{
  "num_hidden_layers": 12,
  "head_dim": 32,
  "vocab_size": 8192,
  "qk_norm": false,
  "init": "normal",
  "init_std_qkv": 0.0353,
  "optimizer": "soap_variant",
  "lr_head": 0.00802,
  "decay_fraction": 0.283,
  "batch_tokens": 32768,
  "max_seq_len": 1024
}
Each number is 500 + 40 x the weight over its row's rms, rounded and kept within 0 to 999. Layers, rows and columns count from 0. Numbers have three digits each. The size before them is the row's rms in percent of the matrix's.

# q: layer 5 attention query, 160x160, rms 0.214, rows 0-31, columns 0-159
# k: layer 5 attention key, 160x160, rms 0.209, rows 0-31, columns 0-159
# v: layer 5 attention value, 160x160, rms 0.249, rows 0-10, columns 0-159
# o: layer 5 attention output (transposed), 160x160, rms 0.217, rows 0-9, columns 0-159
q0 076:497588505520516510486452486506479441498362536481476538501441506551548449457458458580568519540489509523516460549479526503443489480457515577584473521536600534463491416588521469517490472487495515488527490487509496480469499481462461491519547511595503526552440466508473485508499502537459545524558543453473479502543557534545480578547481468478416443493482531492527448537432457569461474513442499526512423533479507557473481537502488541477501521527496489495496490519593514453533530449440476
k0 077:530493572589536460485541500422508544513552492460543452587520530486576483477417522510496576538519515470510503472523410444492491405532458478455484414454506460503493540470490459580524520566552487514460412505495548520436456527526474495539513514433504473552542496478498521472481486464472454544494438495491505538434550547538494450520506538518534506508509476517502530491419557457506483490561479525482482429460566468517478463456481476543543476436559569517510549521451483585490480496491537
q1 095:530520557459472454472511480570447568556504464493557454580469541512533527439502523451497515475450570500464493528538518469545492460490535562466478444578459482433446491469473507568466558485544499480499499516490518480420462488519523500481487410505472460575511459524537576514442459487510476469473516542408491492530484428489490524530516572459469429468576463429479528528502433486512541482485435527519535492458444525516539476459484530497495559445566472484533472433444521478465501597468506
k1 095:547465533510551503529545493517515518457496499531455505518496506538515479556413460512514496495555479541469530471523535436441471500486564536515559471461450466493519564539620455492555490523565553500417459560482481519582510542445530508506466526553512514468489495477436493468519451561498482505520518477505527457522558550409534464412554530490521541486410476499507485545409504518524432512441482489488496506572468475448507438539469451489548482549497508605513517544482447554439458497501526
q2 108:461536477531524511505473552407533464538455527542445615454508497478505474508523514505474518569570536506489515477579525457496487432468486475524535488447486538538507520537467437560463446476538512534423543518433446518475502521491530532494533502536464490400469508496491482433505495526477529515608524493562390560381496499477514504475509457480457519519531531520529566511466576482527543448514464449540492491471499512519494536496592406467523500546504515556488479551538525484482458455492487
k2 121:469477422491477492511503437499523476485450525461485557533522516546421470442445534592493463533583523478462446441602499486577499506423527542519561526502549513487484505529498513468531527429498482507515471437489425446549456402481461566478498496461603578507591503463462427558526559500469530478520511551484530492463497498502558513495460504447491490524527513534509537469483417532487540437473503528504511506501523549518489509484473486565482527563555497504466485493449461520507519492515400
q3 098:428504479498468479525484475589475494462472546456495481609529478571491532495509500520457464523473468535506576485539437508518507501500499546428540504487548549448582569484519544434527542469556547562449537498631479462456522578455492500480521483516486528508511436485535486487520537454531427522527455550492501414430540501501484514497487467474475449497464488471515485480441467468527473535507547466578538423501405500507552451475515519464488474523536554457510455482474526493529545425526445
k3 100:529486471491499483518509493506446508539479493556444512466529442495556471484447497499475477573462479497455459502470526545555503479563501467527449505416452549516513520454507423447512507538540461466512524633488475488443576452540558440443458447484504482494440467562507459483561428486574507502435559469493496478578438517511516528472577509552500508416501418505473482472418502499541491558499429546517529473408549511509471479480511479482517490444479569498535477530527499445459534479510522
q4 072:487500451475461464510461502483500455485544513486499488533525436530462490525492472538479544449413569498555441415527540555555491489561465526554483464622510498467480480514481560480510504522503486479564399582557501455495547539499546506488543493464524542519519506527442427508517477490501492481436481508417526513481580541530505471538536531559507459500573520565553514527507509523485511540479501587474529501567543570459444438571518526513438529576504473493544507541521466473436544452476469
k4 076:465492503621484476459455549391498594544426442490479521422446542481504521532523586464499479517557493563507474550486455433496495525411428463518501453495458522534487519493460416503526487441549440514520497457456513457514496530464478484558581503527464569500511552520505488490510425492430484525534580438549489551554453467557528514497502475501565534552500486536462482480563539442536501508498498495504574531465506478515514505475530454519554468504517434473545478458495520471485523488479518
q5 104:478480556444557537460531518514478604536488463537388473482550476579491455552516534531474462487483463524524444462470563477536599495476518499415455471569522491505552533501479489458484478481495573484432533557510493479408537578460490505491522426543489472498495479528508569506550502467502531497449428449495523428547460488546460552487497557518584494526551448446546414524528499478442469498484495494485486517471519488489518445549456498536479548479461474512539541473529538451472559539504518
k5 111:526488543547558492433507505571446548533511497567559491528479494511459486495519477498546520548451502512527481481371474471476493519539486541496474488474498504453501415512467513435485527473526540462464480535485545500554521517473537541531470457527534513560482474460497625503590532459513513497401478502480511508569530535514505539487543498551564554462531478481503504565520447532493498496511476484487505523573417479440490418528385558512490485469513400522487498453461468472461481525478595
q6 104:513556462539519442450484566411556477447521503518523589476494508443562499506514479470485579508598515515499512527519500486517452493521486502559512476391479513537468483520524464547498483528513416566481470436425479476545447487475515437469489572536469499478550515505470492487451508572504543467560565501511410607441537530424486523484528495500451520492476516576476574444534509473525446496528472484513495456537464459494459562432546503507506490488522546521463485533533510463434464550515505
k6 078:548495508527572453472457576515459532511501494528493504488539501536444476418445466430502518490509547479504510489494448455526462503582454463475529474493505489551511485509501504458450508510553477541429457535504554451500527519450552504452510504439508486499517536532432471461551537586528619470460506445590482515545487531614494611500451488512542547515594508532499547552508489509498498493577488449496509505495518491537444433540499494539427467488444502553525516495531471405461514487471488
q7 110:493479515501553521541500455530489560498514514542479428473468476510494528449495499569488503467401516515511514457476474478525574478497506431430400452532483540485482486485492504465479537506508566517548598500515534537512539490503462464536484408449475440550398510522529557476551498409471475538395513493508507447559486473548495469500450532574538485471538478442499489526510525484476533560456558506443520594452519456481518438572476590528458536530440486493500497477528507526540467473465497
k7 087:527529468571519512489559535437566442425452491489494532502497525524418537513495558498504532492535534457505507506575476424455521507479512505549515522523512482533513547570537544552500520500499487507493517459458468495551433475480475560551556570468524489452587501465467479486458515517457514476577492519546453526446485548533524542446426490433471500539494558473506571447532531535480482421453595428501467503497544480552494581508618439460453474542503494492484500491457514548493507471492424
q8 101:501474582460479464615509427499503527535478501441428538503398469491544501485509518451448506374498506478462527517530507554475503528508552603422523444484497533474535533493541523513540521493478540538472518489508524443541451484431548534476487520472499468491497467505465545425548536469525427490485540534487468543514500520510546481462524529499424459487482478446472487490487537461523536539493563456426496521526461534452496466552496531416473614552571546492494469440508544485521483457524513
k8 095:587458434477467512546452465457485535424481517553530501537579469488542507501516486534547444595474481509524486460533494531496479479486527491513429448496459576463487457463466499450484482498469532513467444559489550567456575430465471456534438504468487523510459502539486483532539483519482481504530553505589494506451513520500520492513475441561474555457446493476576406525482456510527527478513518549495386479503472391462492519496583485489511498542485574513459464442537436514529557531508481
q9 086:491490529530401459468519560463503476477481486484507453481405424518513500419453500498478504461590480488424477468449515492539518532512493485535533521509507490546458482564456500539440532490494516483578528481451502483508518479540493544452475470447541590465485498493547516542477499503496578493471539448492513583475510451488469460505577531461459553467496523515505511542551508451454525426430571564536472473498552524525452469445547488493502513470478581528475449481455401513528611538439480
k9 086:496507474453429512498420521500486489489457533480492489459549596553473560484536472504496485529502511556552563482517451543462516480470421503541496486432535503510451535487508487515491540495446487506447535465524485471526539550541503476448490582521442446554537475468506513482470488516597455427470424485564461478490523539528507506532493483487546579423462497534446546478522527565534507502497519499563501475511441577571512458495456498526450429506596556492472519579492495589438476524418496
q10 089:535500514395457552542454512479584440495473511518505509522534497506567515532487399451512488442551532500550439498512511489572436481479471544496498528508435504503521450515539534495492516529526506444520506490467467524467553484481503543376487491531498481517460485480488526528491506525458543470485527476495482485478522503565447449529571569454441591509453544472509574512477504483484513515566493527453576494523490561477501506474505504465494512475555571495622540483436425477571451602484511
k10 087:497509495525408486442488514501502550547469551503474475422512530434484570580468513471520499490537476468495565539509500467497496511473457484583549482502423548500494459500535446466534444475430524497523555468413500483460508532514489496474511550483535479447549471444477462546478529497507546519425548480541527561485485444494434529527478518435469508409487552407475470499467439515570554504449533508491465477562496517506518492430539545515539519496530596501479614416544475472505493466469474
q11 102:606471520477419496490546509504456365533618494477502500522462458546497468474529543504514434480477436572549509468550438476459492428493510510539523464499566480477523512481492508458478479470513452453560572495481500500503572440512445537522524466446466472537469496498509426484511542524426538487500531474479574500477557477570526514505542518516501519568470482463528501571448548447527533464427489514482504522517539484476477462523420491488515445484420509518506561518510505490571486487487589
k11 108:527508550586492436559417445465427514504488535539408542457524604467518576484535469408519451453539499543515526448489459485551483509471552505469480525510529437414494545546566521471517546463491450501498538466484505491542471480500541509453468498520454505534465501482510478434533480570480431488512530426537495458502519501473467551598507535504477465580467552508454502551462496448494496483530609541488454543515492579503508452493448511511474510440510520517521507564498520542492475473467538
q12 105:464475520506494534493419450456514518498479546463502458419456522607494506487535460535504525432452553478474456569548519550525530568507558438498496496557480535535573607458534544485484523505563499492437475487529502439509513441509575446450478487553508475426395479537512494517467546510473483550553488449480543452458483517511512477481456540546563494575502486460464516489497548465494452462531541442480491480497473462561520465509531420560463513530509502440563451482525571513505535456511511
k12 096:527461644343468456501436528559518482550526469512483590479485472518549511536569508510511490547544508472425492513500536544493473448543492496520502544529560480480490502488505493502442529551521508539487524558514526498492510554444519491496506528539410509457499485456488444527450473596480544481501448502529488448517472515498482498497520505456501562532426463422514519481464467483540425488438473535487507480534545490550489466493552453466577424579496483523559529466476495461454507458533466
q13 099:570444483551497513489462562490576485437515530491470443520517458523427491521492530491449558472429501572489565620462496455535506510465479536462494432481496570488545491555481534524536466486571486515494545564500472448464516507553510509470502519555517446525448433518544586525536511470563456466497528497527474512486518553450565475498491483593506468462511471427455516481592471428508491489479524452472557474555464463512547539464516426463475504518483531505430473448508473542527552506543537
k13 101:567545498521430589519443522494467477498466494552457555528448511526489524500524501413486515502441555513469462533460492495480498500560497543490507493553438495504558497450518468557501561535534428427437526517530453531517473458501524381471519519487514496510524457579507465556510418493506487407471558506459445490567448498510530503499466476498479616519411488502570488549530475491526523444434485491532465485512487544523539521516544440424513486509493544445511533587472503475549492546512521
q14 090:433526449547470511517514454478529510509444532442559513533502473531498491516513441504458565505549440531465518616555527410490480536461524515527480492496518534475486453492479530515530445511477516499535499407529440554445500557505485458495527466522473440455427480560485520513528498536488446555564491504487563452521438536532561457451448394600490486510549499510540427541499526566436520460491535510490513541502535477437496572546485473471514424513460529504532488586493440508509470505464480
k14 090:473481505473474409512548462501488483500473500434531530573485448511508597447478530494581559513408491479498451500462503500481491447499478460549470589496529594524476561473471571469490587467450466531482542518474479519488482471517480522557486470474460542515502419457494494556487497516384492488509488455510523478544508475559549465517467523576509459498561467550545548458510484522566506434482542519524526534472501482477443515493574549518538494419566467490529527470463510503438509442464583
q15 100:441514521482521468467538508480490521506521531477529511461493500372531442502491484552468475425420470466495484427489488469489440488438543429454461456455520497577465408528465511492492496462475536493540597440488514495526507534471445553502429518463431446532501550562532483534603525432480520523458447469536479476454524549480520496504497494528486414482505459545456435494510478525447518471455503528511429535498498571565493505527511602528522499441504507532537547534497470461556527464527531
k15 093:539507427543501556510508480533549479420499487544493582469472532536565535420474531500504461512470565505528432376462486537560520479471557523456546498473489577515448568506491489471498534507531558441484477390479502526537466479531505530531477525520444522559504464500468557510440468425477488520477509483541485484505488534543486445439498507582485462593539550427445462512480484454547569521450492519510481510534521494542498454508477551525502488486496461481430516487484579457519488492467410
q16 090:491410477531551537509482467394508434560512436477526473411458498521552439473553509413536497472454554480468538520483489487481499543544513582503507512513450530504572549506488520485505556566525455476487458430551519499512497478583482445420507584516513501475514492544487485490508492469476483448569541483459483502417507518422557520497502484490464578472493513513459550538458544496591517459536552546574493487490464543504569484429525520464522500504546554475477437435527506532478525490469502
k16 090:498483559443485473518423506491454496507522505583588486450522474521574461472471481523512541485517512534526539578523507488512458498504496623496511446494491447462442475423496517553471494528462511492500502528400594500488511495498532513537487473422433457497545538513515458525424447473489522402462488453544476469515440523531500528500452545421460542441537444513467576560525459530551449498506485453492506477520482516493479505406514443478547449503476514431505499468486513575471498507535434
q17 090:510603545435516454505557492426437517545444448509498502509502550470515494528517514486536521517529473518514539533510500487515565469483443500503463463478539535519430513433544404448507503481503439503435454508435501373538549548477562491516448532539480492543482570475438546566520481501521547512513508460540522496520491485494543480470483415450566566446435444499527465459479537523475448431505488505535518499468518522507514515473548519542514496444477475468465447582578458510464483595513504
k17 084:451470474573462511514506521474571519450570529494537532528559468453495469503534502480558506511478513473496473465439491446539511433480472536532570474490489462488510603521455514517458528471492528572523437562502472544455448446525464498524516495518545478398516566390431517488480539526603528516467547546505520556499534471476461495475463502513464450558511508502423545508457532501472415507446483470549533507492537498472473448503500433543480481454591474440426550499553514491527553510494459
q18 090:554507490491481504508463456575466617468504507510501450514550544475523529438507543489549508468401469602512543487468521430458524475563438466470498528472542550485512444501463508454454532535441532513529568456494528471516509451525597476556541546516418544482508533585510441496437491513490460464464526502427485460490519459487430450539492406550485542444470509489436489506528497475490515536504474499446560482509473500522519448531515556448490492469522505465448477516533449507559512587484470
k18 087:568512499590557563500476487451476491583529426488490524497470534522513470506491501422553517505449469494552521460511527544573464477557452453575466479505455496521538519511363456462435539499510454439547543518464520471481495430475505517568510491452504462489482506506563558559468518447478449488516490445472484543488495518542429439526448436526558555517542524518476528520480576517524567430443456446461465492493538491512473530500542528537498519456551511438493455535497495433455460512533482
q19 094:564518476484411459419480541467498441450499523419491539495492479532516483555521457621440502489556492488509482523546488514586427460460637533416479458498424470522541449498518515558482458520506521517471479465562516503444436542520446550505532514531517499557498483503422519502515569464532511540483448493460501532452532553487471517466511517523475462516491492503454543446480526480535457520501523534448463469472499450498520437485545433486420485576499514443500541472523511462466488565479499
k19 093:586489503487414451523503543456532486455474528559490526441460510535565549497454534548534492580433477502464499564554567482471534496427506473454508530423512526475491500504557467568529477507436447537522474540515490494495522484505547490562456474544463499473517502503467450453570508495475528562457471479464468452474471483440519533519544435506517460487508527434441557483536463463551464508453531568572524519506451575482477519493482472426458553529467449517389541460538556477548492569503486
q20 095:519494445441524513486434476516529440465469469595479541457470528513450488506484532570451532416458500487558480433454497489503531528532553540540497439520476487446443545488488521501471501525414546484435504512486571526500508466461504575561459431543462419515482522565529522453563508524451468576454519455477552498495516482527537482538526466534554578545535494509539532479494449474516452467537491473518385513514547542457502437483509525568446495536539479548504551465469444571526464468477504
k20 094:487493551469456501493549458506496481526567510519474482469473475490523542514443553461451395534542447496552445429570557465531528455472498505595409514465547472443487575486441486550517472493470493469576503436534533502506470555499500520474481527456439509395569526527453482467483540592543547516499481439560520537478477517495530468479481523462468491454525542532508445492507454515489509488554550505452480496503526570468518476475568504518446529478517562457593546518515497532599505467484496
q21 092:454472486538535545587552462514469532483548465424531432527518494417527487510588502488578390455456504521528488430473475543440584510528468519433528507480427498453479473467475516547521443497477461486532561586516550467517464518475488508537559530508480530471476515463522523531457509428504455508475511499553526511509454431484480459450500534573455570420482504484516582505568550531543530543475546486509555518505503526496497480468511522543533501431448539453485472513541456505515493515411522
k21 094:541469469538562491472477525434480581499431511510525504561453478507509524558511472489522471497484509481548601495422516504514536485519441493515543507507497494524527464463429545459554592569506514499482517486515453500597469524474551544522508535472427575487539400518497466571522539443484504410412455545545502537509480529515467472428565467459493562475507470522514476546531491410491501524463501545517441506533449463487494517573447581450515479510490486456504422482482545470527512492533480
q22 088:428447564508569496517473491443500524527491464476522545538546462523482598563511439429525525580480475522525587527389498503507463453559567503503510477481420540540543497431429542468522580548520555484470453477457483496514461476488506460531579560551447445547521453511509519575462510508560469470543571552501523481542500492468565486496480516522503535446523480491505448553534509481542517472503515546533481481489496555507542537475557468553559517472464555561535532529508560501494534488516514
k22 085:480538518496429498451533510527508533447584480521523474486514493486509448560532563593454483457568527489439492601444470478543455481478508552567531531525499495502495487521518447593543472536518443484493543551471453459540504461475397486532510506485513454539420449499511460516444456454520494473542531495492457510491462533539516478487511497536507487490541490577462489457490531425518437449513422487527476473519513411497552574467509496478516399484524487475452500538481555426510469603497491
q23 095:500600557544517442475440557475546514501519482458487482516496511506570487464548483532408509407520471597568543512517529509516490530524425467551473524474493405571483440494516535427500437511501468531533547442483585504515490523444512484459515568525479487516535521504386517478477515523548507514483471537499573489511564527514456471500548448437455480472468516518458507550480487466469473534544507483518486470546549406417498467508492525506528498439462485515445412474485529496462494525545485
k23 090:489490505560486564539455415452511487504478489506506448467512449475536538404518535517526485530537509569534487469471524539495468543535514492501497501472442489491496619472492464494563513521501475480419490540487499447544459513587447417411511539444449506548506488523553518447477548507487523546577536485532462546478505493470493448537476440540547506543583498515506577479507469542583510446525557511549509528444557421469403500541473474501489472527453493526462548488537495435497545498447512
q24 089:537471427411444527567537523451500560510548468566456496530472482546528599514490472531499417512453471525440483541463527514477479478448456510510508540518505485500510496494489448440526518527532486461504486478415431445624491491460504467516466497467600425458488571530460540498462458486535436486502519442475444526479501502476619503497436487478458564562489520456492497501518505485512502483434514466559506473497475552490490536497460565526549432550476485518484474500501449507566531559499457
k24 085:480487487532528470504525519588472526528536516470524521567537520514553473545490448459536507467511480436534540465459541483456457529550501511461487415546493525430479498514515499456548555453490473523448563474528500453437513407530480497578495511459463514479508480537462495496556505422528452521527486536470488508497541464473525560562412535564554512413457571538483447568541525527500493440487473484556482437439491452506490454506504456506480423448494577485456601550506502563480485543494564
q25 092:470468514541488456519535506515520440562489566490507507592516429478532530540440445504488562450367456433440523520513470528447533558491519491452534511499527591527522490457472515510476562464431436522578519541502451474471438449420430525508487487448557499437465535524479578505517511465521590499452531534486534469480489454458497448539513427511480491485478522461478456523527441486539511476467504490543523499485448423445497499485522527520510448555529538532463547504480519505510423469500445
k25 090:553526499549450529462495520505467461423469515528512475596493495454553454452494525482532510553510488497509587451539544535514422456512542502435526562487476524464496425444574512456456573531448481577429498475520472548525503468482443509576497512535481515528513460525493428533502532472572519468565558507555464514525531547527528503593560487487577539535568489524416471474486494505503510471479418525394499460525563459475509464496495542547484491523526518513517545520451476512511528557530489
q26 093:470441443469445443540513459549462477543549536526528464488542485537517471575561468494535535529555467476474441511526438451526443495464498494505520479523449469558428524477507560460555504497476488512480477573503419524487557495486541519522460533554530491502508485497590494476458489521510504522450508483539538441511512486543464511473535387548448426445551444536523493471490463493555523473491497589538492559500523522465425467592475519481479512532551457570466519582500481402528474517426485
k26 096:542442446589473450477464419467446490488594554491465507515518523407538468496426498512500525471459534489536508545508468516488460494455509500486494568471513534494552512560510463489527557484484488589470490449517491525465485488566475507553536510526468494534494593484516440449510559462538470566482559487480461441528514538517493477508467497505491430479545568494568525504526440497475442608532470506469503590531582477482545444523542595523469532488529499518438518520493538547444537451478481
q27 104:530484546575432503539526444533448494415523502586484529471494490420498501578525551537530482515522503498496486458462462509527521457479470540579453453448434476530491581483501421523452456500451469512516576511506436525555475543503462507595504539424451513477491549516500501533503576493491516516418522492501441472500491516469531533534497527518478522514524504545552483531485541471445518452451502484385465439591485490450521463530495597522536453482485467525475575497511545467498477518529553
k27 103:428520577526551499470497580440562479457439519506419521476474486493516472575445456511471465406422517544512506450542448461518441473475508488499525481466491512526488531472526529498543497502549529450493497453442522438534482553592534614540458498513548496499485536572439488472564511530503524514457490471510532567427461514507529507457531503477524477530492529454478505512521513550416498563475444439572499471505476499507474473529559461480494502419529488468487520588517493563460481431478551
q28 081:450501442495481537526489435523440462436525510555491530473513494481515450479582477435551531518519560452443476466494409521484566524491525459512472476528460522503484459557479462455446445510469433541562506484475543536460567520435554582494552504563545574527500487488454465559524470525575486488487533463469493504522472499505503483523538433540558450531559486524464548398535492553473552550489511503486505450522554467510545567507542504572500477496466456536544510458457500452526476528390512
k28 086:395432390506462573459527457470450425519446503504428552499502410561444508489496530506534568408547500498511499578570461476524526542485464511512512471502546517548488509493454525515512425515473535527572466467408511516531513536477519529460492509495467481465479550540535483560505462482513568514496535508416474502475484507533509411468500459534500469536522508522518526498561432467513522477510528559499568487513520504572507507536489547475573456563535545519561488469505521565567476473502480
q29 094:553507515413488545474511503410489473435382464502469524523559538513401428505493554494522508468488521507542415473544501555461496466495431509538554525472514520559518482495447458495547464524490500499433490528491505571495521544523511489601472497493500498561479529534559519508449446499526485542494608444475426531519529511509510444593549534484510506557521481506511528512499509520474495449460470407491548512463506569480466546462467503499439484462528397520458506514481522509482555461452522
k29 092:521544469511502516531506581510458549484497506389470517513468467518439468570508519411483503480495465516513474452544536385542482530518462465477542472526503483476539456467502461484503375415551503533533463548524534506495521515523493518452490552477498507533506563482424482460446472520556465530578557498459481482494424511476580502475549517488439460524477461590479517511555531422454513573498523450438533477539527552542573489508508543450542489494521515513555478522512478505470434514557472
q30 101:448530486510599507437498511457491558514487451503481440436447488413482455498483536476475510498474552490494499500471489554487540471552442486435432558448427555602453539509476441581477450466518460484478521495430568542424525547516491460527574513469502443541414473475525477486517465513574494477471477506510539524526543505472537524573494512466487519497534488528497507519549535463500450502493463410463541544510463501538506553423481470532520501435529471550486428502507451461520562567471516
k30 089:516464413584506562506533593517488584462477501456509485523474486634429515534447496575503505472553579469537475515460439542501464517536528520511512475481450497536526463424499499515433494504516468509532461496523497522525473539584511479519486464455469507497469446538481484431493538520471551454488506523486558552545462500461505555450491548456523573549436563463507578468529492491520444503455510417428463474493422512514535524543444510460507480472443460455488493533504504489541565504519456
q31 087:481524573547459491543470563470526482506452531428560524482445553561475549536432502601491535514474534555500489532497414583484454481461511539548566476473503503478517479524550523534543519430524482557445413491520528489473462557499459466466551541530482475571514491475502462565435510493508453495463551445426484471509483542445425506509453449454453505506441507545485525417481472510489519512475495513498543474573502547507507453477495504533545485480564464523490462452532455580410497460486463
k31 088:410546523552490482473518516451512515488477489520531437471540444484506526543509555540451530580497486541556510516530527479487527508553540471562544494469507505487527476485547529502575574529489421552543535553521568443462569516550457508498465502563512435546441530549439462372477468487505422465460477487492448494498520462506507526490544561520507547519467490501439470504533539553516462511420495474463492504486517453496496546591544484478506554485509440541529466417485510412525530579472481
v0 107:520425512458507480473440478541530512447527501465505494499547503471505500433501562569531439521534613489465469516449460484517562486466477456540526452511432426467504522479528573512493551492488560554476467445480474468570508469529513519522485522531463534509556549554608461491593451523466460498507449503458530496568500454400462529517527500614523497440462511540428460485505503544538419489461519556559493486478455566520534489496501511560533538460500518515497504571474482475495498527525463
o0 104:495546464625529501562515438466505529514413490497558422558507540488479536558523567523552556445536522515532560533508473467499570545559521487543429442539532481502466522501471541511463479510449484468568475474546550542477506491534518469545489529535500459502524576534443502446421487574482480599469467477461509563467487487513540534474523449569500530536517497484522554501489519569463551551450544487499499514514528459463467543500497505498471474491487449566488469481477545551479508601422500
v1 106:551485545496580509494524494477486499548509411504480506538445507469502526562514487496522491478462472524500481536569509542535541482501547469473518620452464486554510513507509473457542499470556480492566582552485515559481531457467474533488498527521504510515576443489546493418483466500514518480529484479415455537506446479512548415421463453530484486568503482569500511408527559469510483527463556493497446517458523509520562514517520557434557473502491499626476550475439564408525470529513519
o1 107:485566499593510507543483642520534522449559461474465558445508488542439523522564477513457460539436492529488514540446460578499510506567512510461541517496566501513540527474497487517469483493467465502501409536516513473528541500471488506527544440574494488519479456517521487543514506491452475519537544523533583541505393612492457528482544474548582545489485502522498444545575513491573462535543475525474487493477452468511498470431504450517498451453526509450477541474557452541509538504527548
v2 099:564498524535518431487521489529444505511492514525521495469504438467439541488570357507462497515430557450469468552488521431553483458480512552469552483521515527531544508492495531465495440508489530538569546542463458443506558471507472565456471546466522504531471519550487435519460526526460541454548523476538492544558540456597493503446488520449493490484417480475520550540483466432504480431512486473456499517443579486500501540543510485509554532580520473488506571394507458464484492482460550
o2 098:518544575519480482486496539481489512539508547516462576507481490483538538463516499580472565504478535490524452458477466503512528520503614516457559502518496533566534522591520533479467522538538513512549531563517520521514527533467451457465505472549486459521496567511569469482519527451468533595529572481498454498504440491415453459448503545434525515482437467526376473449497495534476516525556518490490451540512516602521543468479509555486498585504567533499571446533518482531503447446526553
v3 104:415488459484506486579526508488545473491543450424428569446543534495506495538469500484499502525459487509500485537452446516485497527448489454491447515514507573462519531509471526502510512543414528516461505485499422478522540546487507449413515512484516477487536481496543504500488482480483450416472599478509478468538474494448515574555492508489470543540533590510587433493541440524593471549482532518536579494457396595491518525486540514546485483427551546506529524435506545488551532537479507
o3 098:477547442427548474495502435497502522526534455450492505524504467465526544482464496476523482526461476526476514491504514490532546495491449511471484399532502459495550453569499534489548502451493527553474594444515489541482413532493551533539546420527536471518616431469510532537515506518526465488491453530596422478506534466509510547469518497505490492460553519505554501486508547515463532557493542462499425559506438479450465524530538547537543498456524563409485528478536574508493508615429459
v4 092:471461541483463454506521473532459569478545455523602529497456512488439469550570494475525432517502563546442478475457531518523529544503556552588517515507528550528463555540428429480552467437552485514564501482496577485567468525505430492544517471524507556547476488472509511493545483527458547487463476433439440521545520469546540507473530512500485432578527529512571492483468449527494593471414566510523514508560502479451475541470542506564478467493489460512489453485432524530484478446478524
o4 096:499521478490468464468521576441497493570473490468532413526499544554458509492494512470480548383482452450505551473472513551471513503481429523497570544496550572557523515557477503513543510483471533471465444394482484502450509449518477486454467562474538472482486421481495517557449506522572466457557530505489515530533496495433501518520484478422505460584474444530464508465526446505470468485510458450580473440511477467510461515405504471477542500518441500554461481498562524498488503560532609
v5 093:548535526463488497570506519570438491516482508444526494499456447434472507536429522465451455476478475507492563529548465544501423438487495508425516526478471461443529458486493487534471518479511469504563497498482497498524530421526488468527434458483441576482426513494553560546524507470518516544455546460460465504544493524516544494619500567396461456490530530504531494496489406511486471494557560476470505525506464457470529539538511490531555562530491570490483462474488646488508445498508464
o5 089:458505489552565539479518541529449557474561517450503521484449508517483530496509424504476517530543467455468512434486509488481477562487459456510448507459496508554448480531492561452504570552552560422501475479437486490427527514506489537508530495504540400492528489378564468521527415529554505410454483489512538531547504493498460558478477504454459472570483474473470443479560521469436570510483458567529595519467484517556489501519472475508519524495552535508560593534507497516441481496478562
v6 099:470491508418513497475509510467569497485466487537476554380475448481434490532506525483458463542512431474431548573516518492496491492473514465497522531499529494488478474510517454453502514522471450526503511512437477437526495516582463497410487461518474475514572444459521431439492492478427433525484514543454463531521426451490492513442469428512430540509475514488503503480489425499400479546572458509395470571474506536529505565502543577481493525504494524498487546493405484467480496472479424
o6 099:476554509472553435497501442501540542495480518540540432468451476510528576527492530505448491561526450434506494510526550569449532513494475512484487465470567525490488461545543495505567498462471530491468446476562525505553485538437497477507533443572504482481436489470484512519574560484468423467497505526547559550651475553496517513459501480484511494481485583476495487496517511563525404551538482503411420543502424494469493510549479535475508555467506531449484465508527498603511513528517555
v7 098:498520490491514474525501496557479411458515538557518547563481425443491522477430458562575493533466484498501513480445462564494461564483540518498496518473479468495462481494491495525498505519452486459441536467539474505447600411467537463490535562500504442519467471554511471496443537514566453461472408481537502545454528467571527463509474570501509494534514531482543487498533561526374416514494445494518543563565559557489495476537463476523515517491489491460498518445555576429462501510469449
o7 094:499467528460530508518450527501517529456585557497467504504487387517440515491483436520489469539455485514434501470500496477524567545431503560470465540501413434567550446537509528457467449498538472508546538497516526534492568515421497473525470554470544453496492564523441475482538472499485478429379500520490530477503501503474484512541509554472515431446462483495521529468471488438468552489519602512500540497506483533493519439513461536486497525416451547452549453422535507462484410536487550
v8 102:479479532501448548505507474523567576500472540487467403490466527488490459471481460486520462443474475512472508538465515424518566519507599428453436518464479569523451506512504519480487529466529519514489489536435556512412517529494512532479469535459513516527536574543469515481533482546558499433526493533490477463481578575555497446467494523448448528508552465525533558452522421447476496542601491505432450517506479555551499478544463493411531492493478480557497494554524531574494459555532572
o8 096:503459526475384454561542498515540550562502518482569487460477442470538484582527528492511541585453495455457536503487465562480501472520504556511574520486482529528501454480503447485505477445489552498486415525524527454534540596502500501454497538446513502578475527504542500471514482502510519559563511532480523517442419524485509475520602527470505453485486547523553422519491571466529488522464483542499521519483528527513492561440533534441499508543499487460465491528485424404466612434494496
v9 096:536418516510484437518517511492485495593560525474510464436456483534490457503470572517429522473489487510514529544568461553530511527502589462524467545539508473496480474537479469471546446475469497551470523553458497460496538534533468460515488485506545440532462494535518586551457488470475440548487463476515527517444559554499478491602558477536520519535492427554500553511454455517568544478509500516415498444541441501493505470515487492386529524497541500547541451519450477470620450446538503
o9 094:538480439512495486584598414530492562420526502549459496484501519442587467506465479447524479507491456468482492530442564540500445528567504538467536452417528541468439486539454467463450517431536467536571513498463472497500539457465484545533465519528536481503518508550486514488564467444541432485538507487535495488455508484419451502519555443470517488528565507469445475475499454503507500486544440569541442447498453498544450524501486431503509520540511569460505531457417521462452574481478492
v10 093:537493504505548461472526392545520548534503496480471588539509501463485523528467548466444643453454531504510508478542489454500502532490600449465478524532548506508538502495556611515547465496510549519517494495440525558506544506438566516488494554512484510547527540521492513496491468548516585529549561483524499509473420493465535534465487496443481510526491534491533551498498486472491563471507510486524514424562467598500483518534444503527563521489541501455509599480561530562539417527500482